python train.py --num_hidden_layers=9 --hidden_size=128 --num_attention_heads=4 --num_key_value_heads=4 --head_dim=32 --intermediate_size=512 --vocab_size=2048 --hidden_act="tanh_gelu" --norm="layernorm" --norm_place="pre" --norm_eps=1e-05 --positions="rope" --rope_theta=3570.0 --rope_fraction=1.0 --qk_norm=false --attn_scale=0.177 --bias="none" --tie_word_embeddings=false --parallel_block=true --init="uniform" --init_std_qkv=0.0472 --init_std_o=0.0 --init_std_up=0.0472 --init_std_down=0.0 --optimizer="muon_variant" --learning_rate=0.0082 --lr_mult_o=0.691 --lr_mult_up=0.888 --beta1=0.9 --lr_head=0.00486 --max_grad_norm=0.5 --warmup_steps=200 --schedule="wsd" --decay_fraction=1.0 --decay_shape="linear" --final_lr_fraction=0.0 --batch_tokens=[16384, 32768, 49152] --max_seq_len=128 --doc_mask=false --train_tokens=149700000 --max_steps=5031 --dataset="wikipedia_en"
Each number is 200 + 40 x the weight over its row's rms, rounded and kept within 0 to 999. Layers, rows and columns count from 0. The size before them is the row's rms in percent of the matrix's.

# k: layer 6 attention key, 128x128, rms 0.0899, rows 99-111, columns 0-127
# q: layer 6 attention query, 128x128, rms 0.0886, rows 100-111, columns 0-127
k99,088,172,217,166,233,224,160,201,163,237,148,234,223,199,202,203,191,241,185,239,267,197,182,221,238,264,176,157,159,203,178,168,173,219,205,177,195,285,254,207,175,178,188,209,153,168,188,215,198,186,180,254,212,152,255,152,248,228,108,283,134,193,222,177,161,279,180,183,245,236,156,237,188,250,222,183,216,217,118,183,285,136,224,236,184,173,185,191,219,173,240,195,223,278,247,242,149,107,173,186,179,231,240,164,205,182,237,225,181,126,143,196,232,168,227,242,201,128,199,163,188,207,178,287,212,175,227,269,87
q100,097,151,200,141,209,252,189,251,176,208,223,261,235,238,157,195,202,193,182,177,220,169,248,216,187,259,208,308,186,238,248,171,225,244,212,197,204,173,275,244,231,264,251,215,163,181,180,203,178,219,173,208,208,221,130,212,155,177,189,260,106,119,237,123,169,210,212,237,208,201,190,246,158,194,222,182,224,178,147,171,233,247,259,227,253,148,217,209,196,218,222,155,166,214,99,125,229,198,238,161,216,188,193,194,178,198,124,208,237,131,152,211,244,172,183,159,228,197,296,149,167,188,184,222,127,207,163,167,99
k100,093,186,199,233,226,196,173,185,184,197,147,153,153,207,263,209,215,144,155,311,184,200,197,208,199,200,229,258,148,154,353,177,267,191,132,216,226,147,166,226,202,209,179,182,197,166,206,212,144,218,167,194,211,248,209,217,242,199,200,164,310,223,175,239,155,156,238,210,202,227,200,184,200,185,275,169,175,214,189,215,240,259,156,220,222,127,224,183,287,136,187,253,130,137,195,137,248,241,148,200,216,99,151,267,205,243,188,212,179,221,188,238,193,215,267,178,195,213,227,230,229,222,217,186,162,157,206,204,186
q101,103,189,168,235,213,187,183,171,207,263,230,244,165,231,236,181,192,246,229,101,152,190,198,197,208,247,275,200,144,161,163,248,268,166,169,167,123,218,177,190,135,168,272,245,218,132,184,195,208,179,267,214,248,231,221,136,198,197,152,211,256,189,225,198,161,197,230,225,213,192,156,192,176,205,160,140,126,216,222,276,230,262,233,314,179,182,191,193,212,170,210,226,123,223,257,184,173,207,265,135,165,181,238,156,201,187,215,141,201,202,201,217,198,151,208,158,156,99,191,192,219,207,148,193,195,297,163,248,237
k101,089,166,216,186,193,152,182,210,195,180,228,187,229,203,217,172,256,174,109,204,183,211,145,224,230,152,169,226,272,146,160,270,227,216,221,162,243,156,118,183,174,283,225,218,278,238,246,178,152,235,205,226,279,212,269,230,199,151,202,199,173,175,121,137,180,161,194,217,208,240,248,175,187,158,221,137,171,236,233,205,169,297,184,151,301,185,262,221,132,210,233,224,194,166,213,219,144,258,233,192,177,193,210,219,188,245,120,233,176,159,204,186,208,224,145,188,188,237,204,174,307,237,216,210,210,257,191,149,190
q102,096,139,217,207,189,259,231,175,187,164,137,222,239,206,206,245,184,202,160,189,225,232,225,208,183,192,183,250,213,177,230,150,152,177,139,168,143,160,222,188,247,210,164,149,71,127,169,174,190,213,174,198,208,206,181,208,252,274,205,290,178,247,238,189,172,272,184,159,207,226,253,253,177,218,171,100,129,110,241,154,203,255,241,205,254,239,164,244,213,205,187,178,187,257,152,218,231,181,151,227,239,203,207,207,149,183,239,240,249,150,216,177,198,223,206,156,195,130,213,159,215,158,133,257,127,166,260,176,197
k102,085,219,226,208,288,234,198,175,155,257,167,167,120,201,145,269,181,164,196,249,179,243,148,291,156,154,195,254,179,179,261,197,199,253,210,161,184,183,143,244,136,241,155,240,203,128,173,219,222,214,226,137,265,248,205,226,215,105,177,163,163,168,176,157,177,145,195,195,211,144,155,124,190,178,211,195,195,227,203,179,188,245,237,176,232,178,200,262,239,184,172,227,140,160,143,232,236,248,240,253,154,214,225,185,118,216,157,198,203,232,178,248,151,254,218,207,226,202,222,255,215,209,316,216,205,212,210,154,192
q103,086,173,189,235,209,221,149,190,246,186,176,189,112,212,218,233,166,187,237,200,270,175,174,213,169,294,225,198,122,186,189,142,206,193,122,146,208,253,151,208,198,162,297,151,246,189,221,255,204,146,148,200,213,198,229,266,194,213,220,209,223,193,249,186,241,238,281,146,234,161,236,236,155,235,320,168,215,158,179,172,193,172,207,216,61,142,120,209,212,179,205,209,194,187,222,247,234,249,239,201,241,172,219,151,134,185,209,230,219,195,213,223,213,177,218,236,235,191,183,173,173,155,113,213,220,167,232,182,236
k103,099,168,141,162,176,281,267,177,171,188,190,196,242,145,315,177,163,195,224,217,204,221,283,184,128,190,193,262,202,224,277,257,194,163,203,161,233,164,229,175,203,180,226,216,217,131,181,191,197,214,216,196,238,192,245,205,218,183,120,246,193,231,152,250,177,206,200,236,218,160,262,195,229,233,256,216,206,245,166,90,257,200,213,219,203,215,279,205,206,187,239,251,192,242,165,181,207,205,173,171,207,144,213,255,192,248,173,181,146,231,136,285,161,216,180,181,180,191,225,149,152,158,142,224,165,211,245,93,138
q104,096,226,198,157,189,213,210,186,251,162,242,215,186,169,190,217,212,124,147,193,139,275,231,158,177,193,178,256,179,196,113,194,199,185,245,244,209,245,183,212,271,167,154,94,220,219,214,138,272,196,211,283,228,231,173,247,121,181,196,169,195,301,151,189,242,228,198,240,234,179,169,211,203,179,218,144,185,166,212,238,155,144,191,213,206,178,229,234,232,184,273,151,260,240,250,266,242,143,73,237,160,199,233,214,162,202,174,192,212,242,200,225,189,218,184,219,175,265,224,215,156,190,195,159,167,263,218,198,135
k104,093,230,238,167,125,129,179,164,205,121,188,149,180,197,185,209,229,170,140,223,201,232,186,190,325,266,202,170,225,247,181,195,185,161,179,207,240,184,163,174,218,150,203,201,233,152,129,244,179,161,236,195,204,190,93,177,167,236,182,125,180,201,205,181,222,255,259,198,189,176,199,244,217,133,212,282,288,186,256,274,154,204,164,217,232,214,168,204,203,175,224,113,152,160,248,176,170,221,192,238,217,199,192,162,207,219,246,213,192,99,141,152,246,173,128,222,218,272,242,176,243,239,218,198,185,193,211,227,199
q105,092,205,207,153,198,254,171,235,207,193,193,248,185,156,210,232,251,260,187,179,233,217,175,157,196,272,124,269,193,167,176,201,200,200,171,173,232,213,139,268,218,230,240,135,257,272,161,165,273,128,111,245,274,229,173,168,271,177,152,280,266,208,177,180,166,187,176,206,194,152,169,197,165,199,171,195,194,143,189,180,221,170,214,291,283,240,252,189,177,139,186,203,264,232,138,238,246,175,207,229,184,167,212,159,134,251,156,157,187,151,185,177,181,213,204,190,241,145,216,206,225,196,127,190,171,201,208,257,153
k105,091,200,245,181,209,160,248,185,126,162,194,149,194,165,163,227,177,166,192,249,194,184,78,293,252,272,200,165,206,197,241,163,175,171,211,227,271,173,149,157,236,175,196,128,249,168,189,178,214,271,211,163,247,225,191,189,205,264,231,194,277,261,142,200,240,164,140,209,152,159,132,157,173,201,237,191,195,178,231,225,186,242,211,188,284,197,155,185,210,146,280,225,140,189,230,240,302,247,237,232,181,210,191,227,173,222,217,200,158,152,157,200,156,177,235,166,197,239,183,202,290,198,153,168,161,225,195,211,216
q106,089,143,163,176,246,137,197,175,216,250,204,214,195,198,190,124,202,265,186,139,238,232,285,195,143,188,246,219,210,244,153,234,231,217,204,168,187,182,220,213,185,248,224,166,179,144,188,138,163,205,181,177,248,201,199,200,171,151,224,163,209,145,226,197,262,134,203,188,135,201,209,142,221,205,233,186,150,152,225,225,246,247,202,254,199,174,159,257,200,119,204,181,273,257,174,253,191,188,215,212,215,233,199,168,161,185,199,308,248,243,123,227,227,113,274,218,122,218,265,188,95,177,175,169,158,202,204,229,145
k106,093,216,157,209,204,213,201,169,287,185,173,138,197,205,167,160,245,169,148,232,212,290,220,217,243,212,262,171,213,156,213,186,220,141,187,168,203,128,184,193,156,207,208,205,248,159,243,140,166,202,229,225,219,201,156,257,183,245,179,80,230,197,144,145,240,153,255,161,193,190,209,122,284,128,219,192,228,198,220,184,149,208,139,230,254,178,154,244,226,199,180,251,204,140,260,249,230,207,188,235,216,207,162,179,190,277,186,309,214,172,264,179,242,234,205,194,210,201,187,221,284,277,220,180,246,163,188,169,195
q107,106,200,214,162,207,295,219,264,206,218,173,251,189,176,255,221,196,170,234,175,131,233,184,204,201,123,159,229,209,202,234,201,192,285,147,209,151,194,158,203,294,205,201,174,221,152,138,197,251,232,193,261,197,179,159,250,219,212,218,249,222,226,267,177,55,141,166,193,221,170,198,170,182,212,161,193,151,149,190,200,185,198,228,225,234,237,249,213,154,167,215,123,247,212,183,196,261,125,103,177,161,234,156,209,162,205,222,186,183,215,201,162,198,275,261,167,278,235,115,201,194,170,177,168,197,186,217,234,206
k107,091,271,221,249,136,193,211,187,167,225,208,174,222,221,216,245,161,217,192,202,201,217,222,228,200,221,193,253,226,253,184,136,172,238,175,168,224,188,201,164,299,252,190,211,173,216,167,191,245,200,222,270,144,168,180,244,238,194,196,133,214,183,167,278,177,252,201,231,246,143,188,327,196,139,184,209,189,123,223,208,226,240,190,274,233,269,141,245,240,207,172,135,182,221,147,196,125,210,170,252,167,194,141,187,186,272,168,192,136,131,242,182,207,122,240,206,240,200,158,208,192,264,202,219,232,125,184,193,259
q108,080,205,204,208,189,219,225,210,145,239,152,129,247,221,188,149,211,269,213,157,220,188,157,155,202,208,189,184,293,145,158,173,258,180,254,214,196,227,252,257,157,224,188,240,163,193,184,232,230,222,195,178,227,242,202,145,237,155,222,147,212,107,130,103,172,260,197,218,182,188,223,171,226,170,190,220,219,200,145,237,227,115,242,197,154,286,184,237,174,224,126,243,187,244,203,216,227,154,190,264,196,177,198,207,251,193,219,186,162,188,206,180,162,245,166,163,235,155,231,214,298,271,128,241,218,228,251,280,255
k108,100,142,179,209,186,236,213,244,123,245,213,177,183,192,174,226,257,195,139,170,253,215,230,226,176,215,210,187,226,147,162,198,153,212,131,199,304,274,179,244,230,195,239,196,200,211,217,164,200,214,206,214,200,137,155,244,222,145,282,202,145,217,168,232,107,191,151,174,214,117,234,229,174,182,227,177,225,140,133,206,227,165,200,253,261,240,196,220,138,202,223,138,197,231,137,167,139,237,237,236,196,157,251,140,202,234,235,254,127,213,293,220,122,149,227,149,208,182,168,184,179,240,167,222,160,205,186,234,249
q109,109,179,236,224,160,108,158,227,271,241,227,174,174,165,106,213,214,285,222,124,268,135,175,176,250,250,209,149,184,194,150,165,234,177,189,180,274,258,202,213,150,231,234,257,195,245,185,172,121,176,176,192,184,233,244,143,164,187,238,151,206,136,143,174,255,197,208,207,138,254,167,207,128,259,207,197,235,182,253,224,200,223,242,174,188,174,181,161,165,190,175,266,239,173,192,211,179,218,321,225,210,135,194,192,185,155,246,236,151,203,154,202,235,165,243,213,178,199,231,224,145,164,191,204,217,258,211,212,235
k109,095,188,184,142,164,221,254,174,79,211,191,153,196,187,235,211,211,228,205,197,222,147,212,218,207,209,119,196,214,232,161,243,172,147,228,218,252,245,248,164,173,195,257,151,253,275,264,184,190,214,123,208,228,224,214,132,254,188,219,265,202,172,190,146,121,145,137,266,141,250,176,252,214,143,215,204,224,252,172,212,232,125,206,201,274,250,243,186,221,200,218,238,209,218,174,208,200,188,221,202,127,136,311,253,227,211,234,155,180,199,186,241,190,176,206,181,193,168,182,213,164,176,174,206,177,313,207,209,202
q110,105,292,131,186,252,189,178,230,205,183,237,168,187,176,262,211,215,209,177,120,119,225,205,206,224,181,199,132,235,263,131,225,143,257,163,175,189,210,171,219,291,182,173,186,215,292,244,182,203,209,174,184,176,144,205,248,237,178,197,251,157,198,219,151,141,159,271,205,194,232,254,216,178,224,159,231,218,220,288,143,209,206,224,128,263,161,178,130,164,175,231,180,213,199,161,125,245,198,156,197,251,103,169,193,286,160,181,184,192,157,220,184,206,211,223,209,176,157,167,232,267,225,177,185,194,261,188,209,232
k110,109,209,209,234,155,233,196,169,228,168,176,193,194,194,182,204,136,142,237,87,113,183,230,205,256,239,220,261,173,238,216,233,167,157,221,230,177,212,229,310,174,229,256,192,291,269,241,107,164,167,170,226,160,170,194,236,202,227,115,158,224,262,228,177,222,135,219,201,163,186,176,114,153,111,200,162,179,227,175,217,194,253,208,160,294,198,210,184,218,188,180,207,195,186,188,172,263,228,222,245,207,162,178,181,191,194,197,136,192,154,262,220,187,201,223,112,193,231,235,256,226,225,198,177,168,242,194,157,220
q111,103,191,239,194,190,154,244,230,182,193,231,220,284,206,219,237,231,237,218,209,225,256,160,186,215,130,199,162,244,171,197,149,244,231,184,200,180,185,213,122,147,247,233,269,125,133,123,222,226,180,162,175,241,217,177,184,192,153,189,222,199,180,259,153,171,204,178,228,192,238,128,226,237,263,165,260,208,268,175,191,178,260,211,210,215,158,138,231,225,172,200,192,129,132,203,194,270,209,256,206,264,212,174,213,273,230,194,225,183,268,184,148,146,163,269,239,128,248,268,191,218,171,238,232,171,174,212,92,213
k111,105,284,183,200,262,284,213,177,230,190,149,194,169,237,206,200,235,173,212,157,146,204,213,221,184,162,210,236,254,207,247,150,161,254,216,177,142,167,203,253,286,227,215,242,166,183,188,150,203,242,229,73,171,189,271,222,267,218,225,230,116,216,172,124,271,190,205,185,227,180,236,214,211,291,171,268,182,231,215,161,186,191,200,208,221,130,174,189,218,252,225,175,248,217,234,180,175,219,218,181,222,142,240,142,190,178,106,249,160,215,235,174,205,177,190,210,177,177,210,149,273,168,138,196,181,225,142,187,133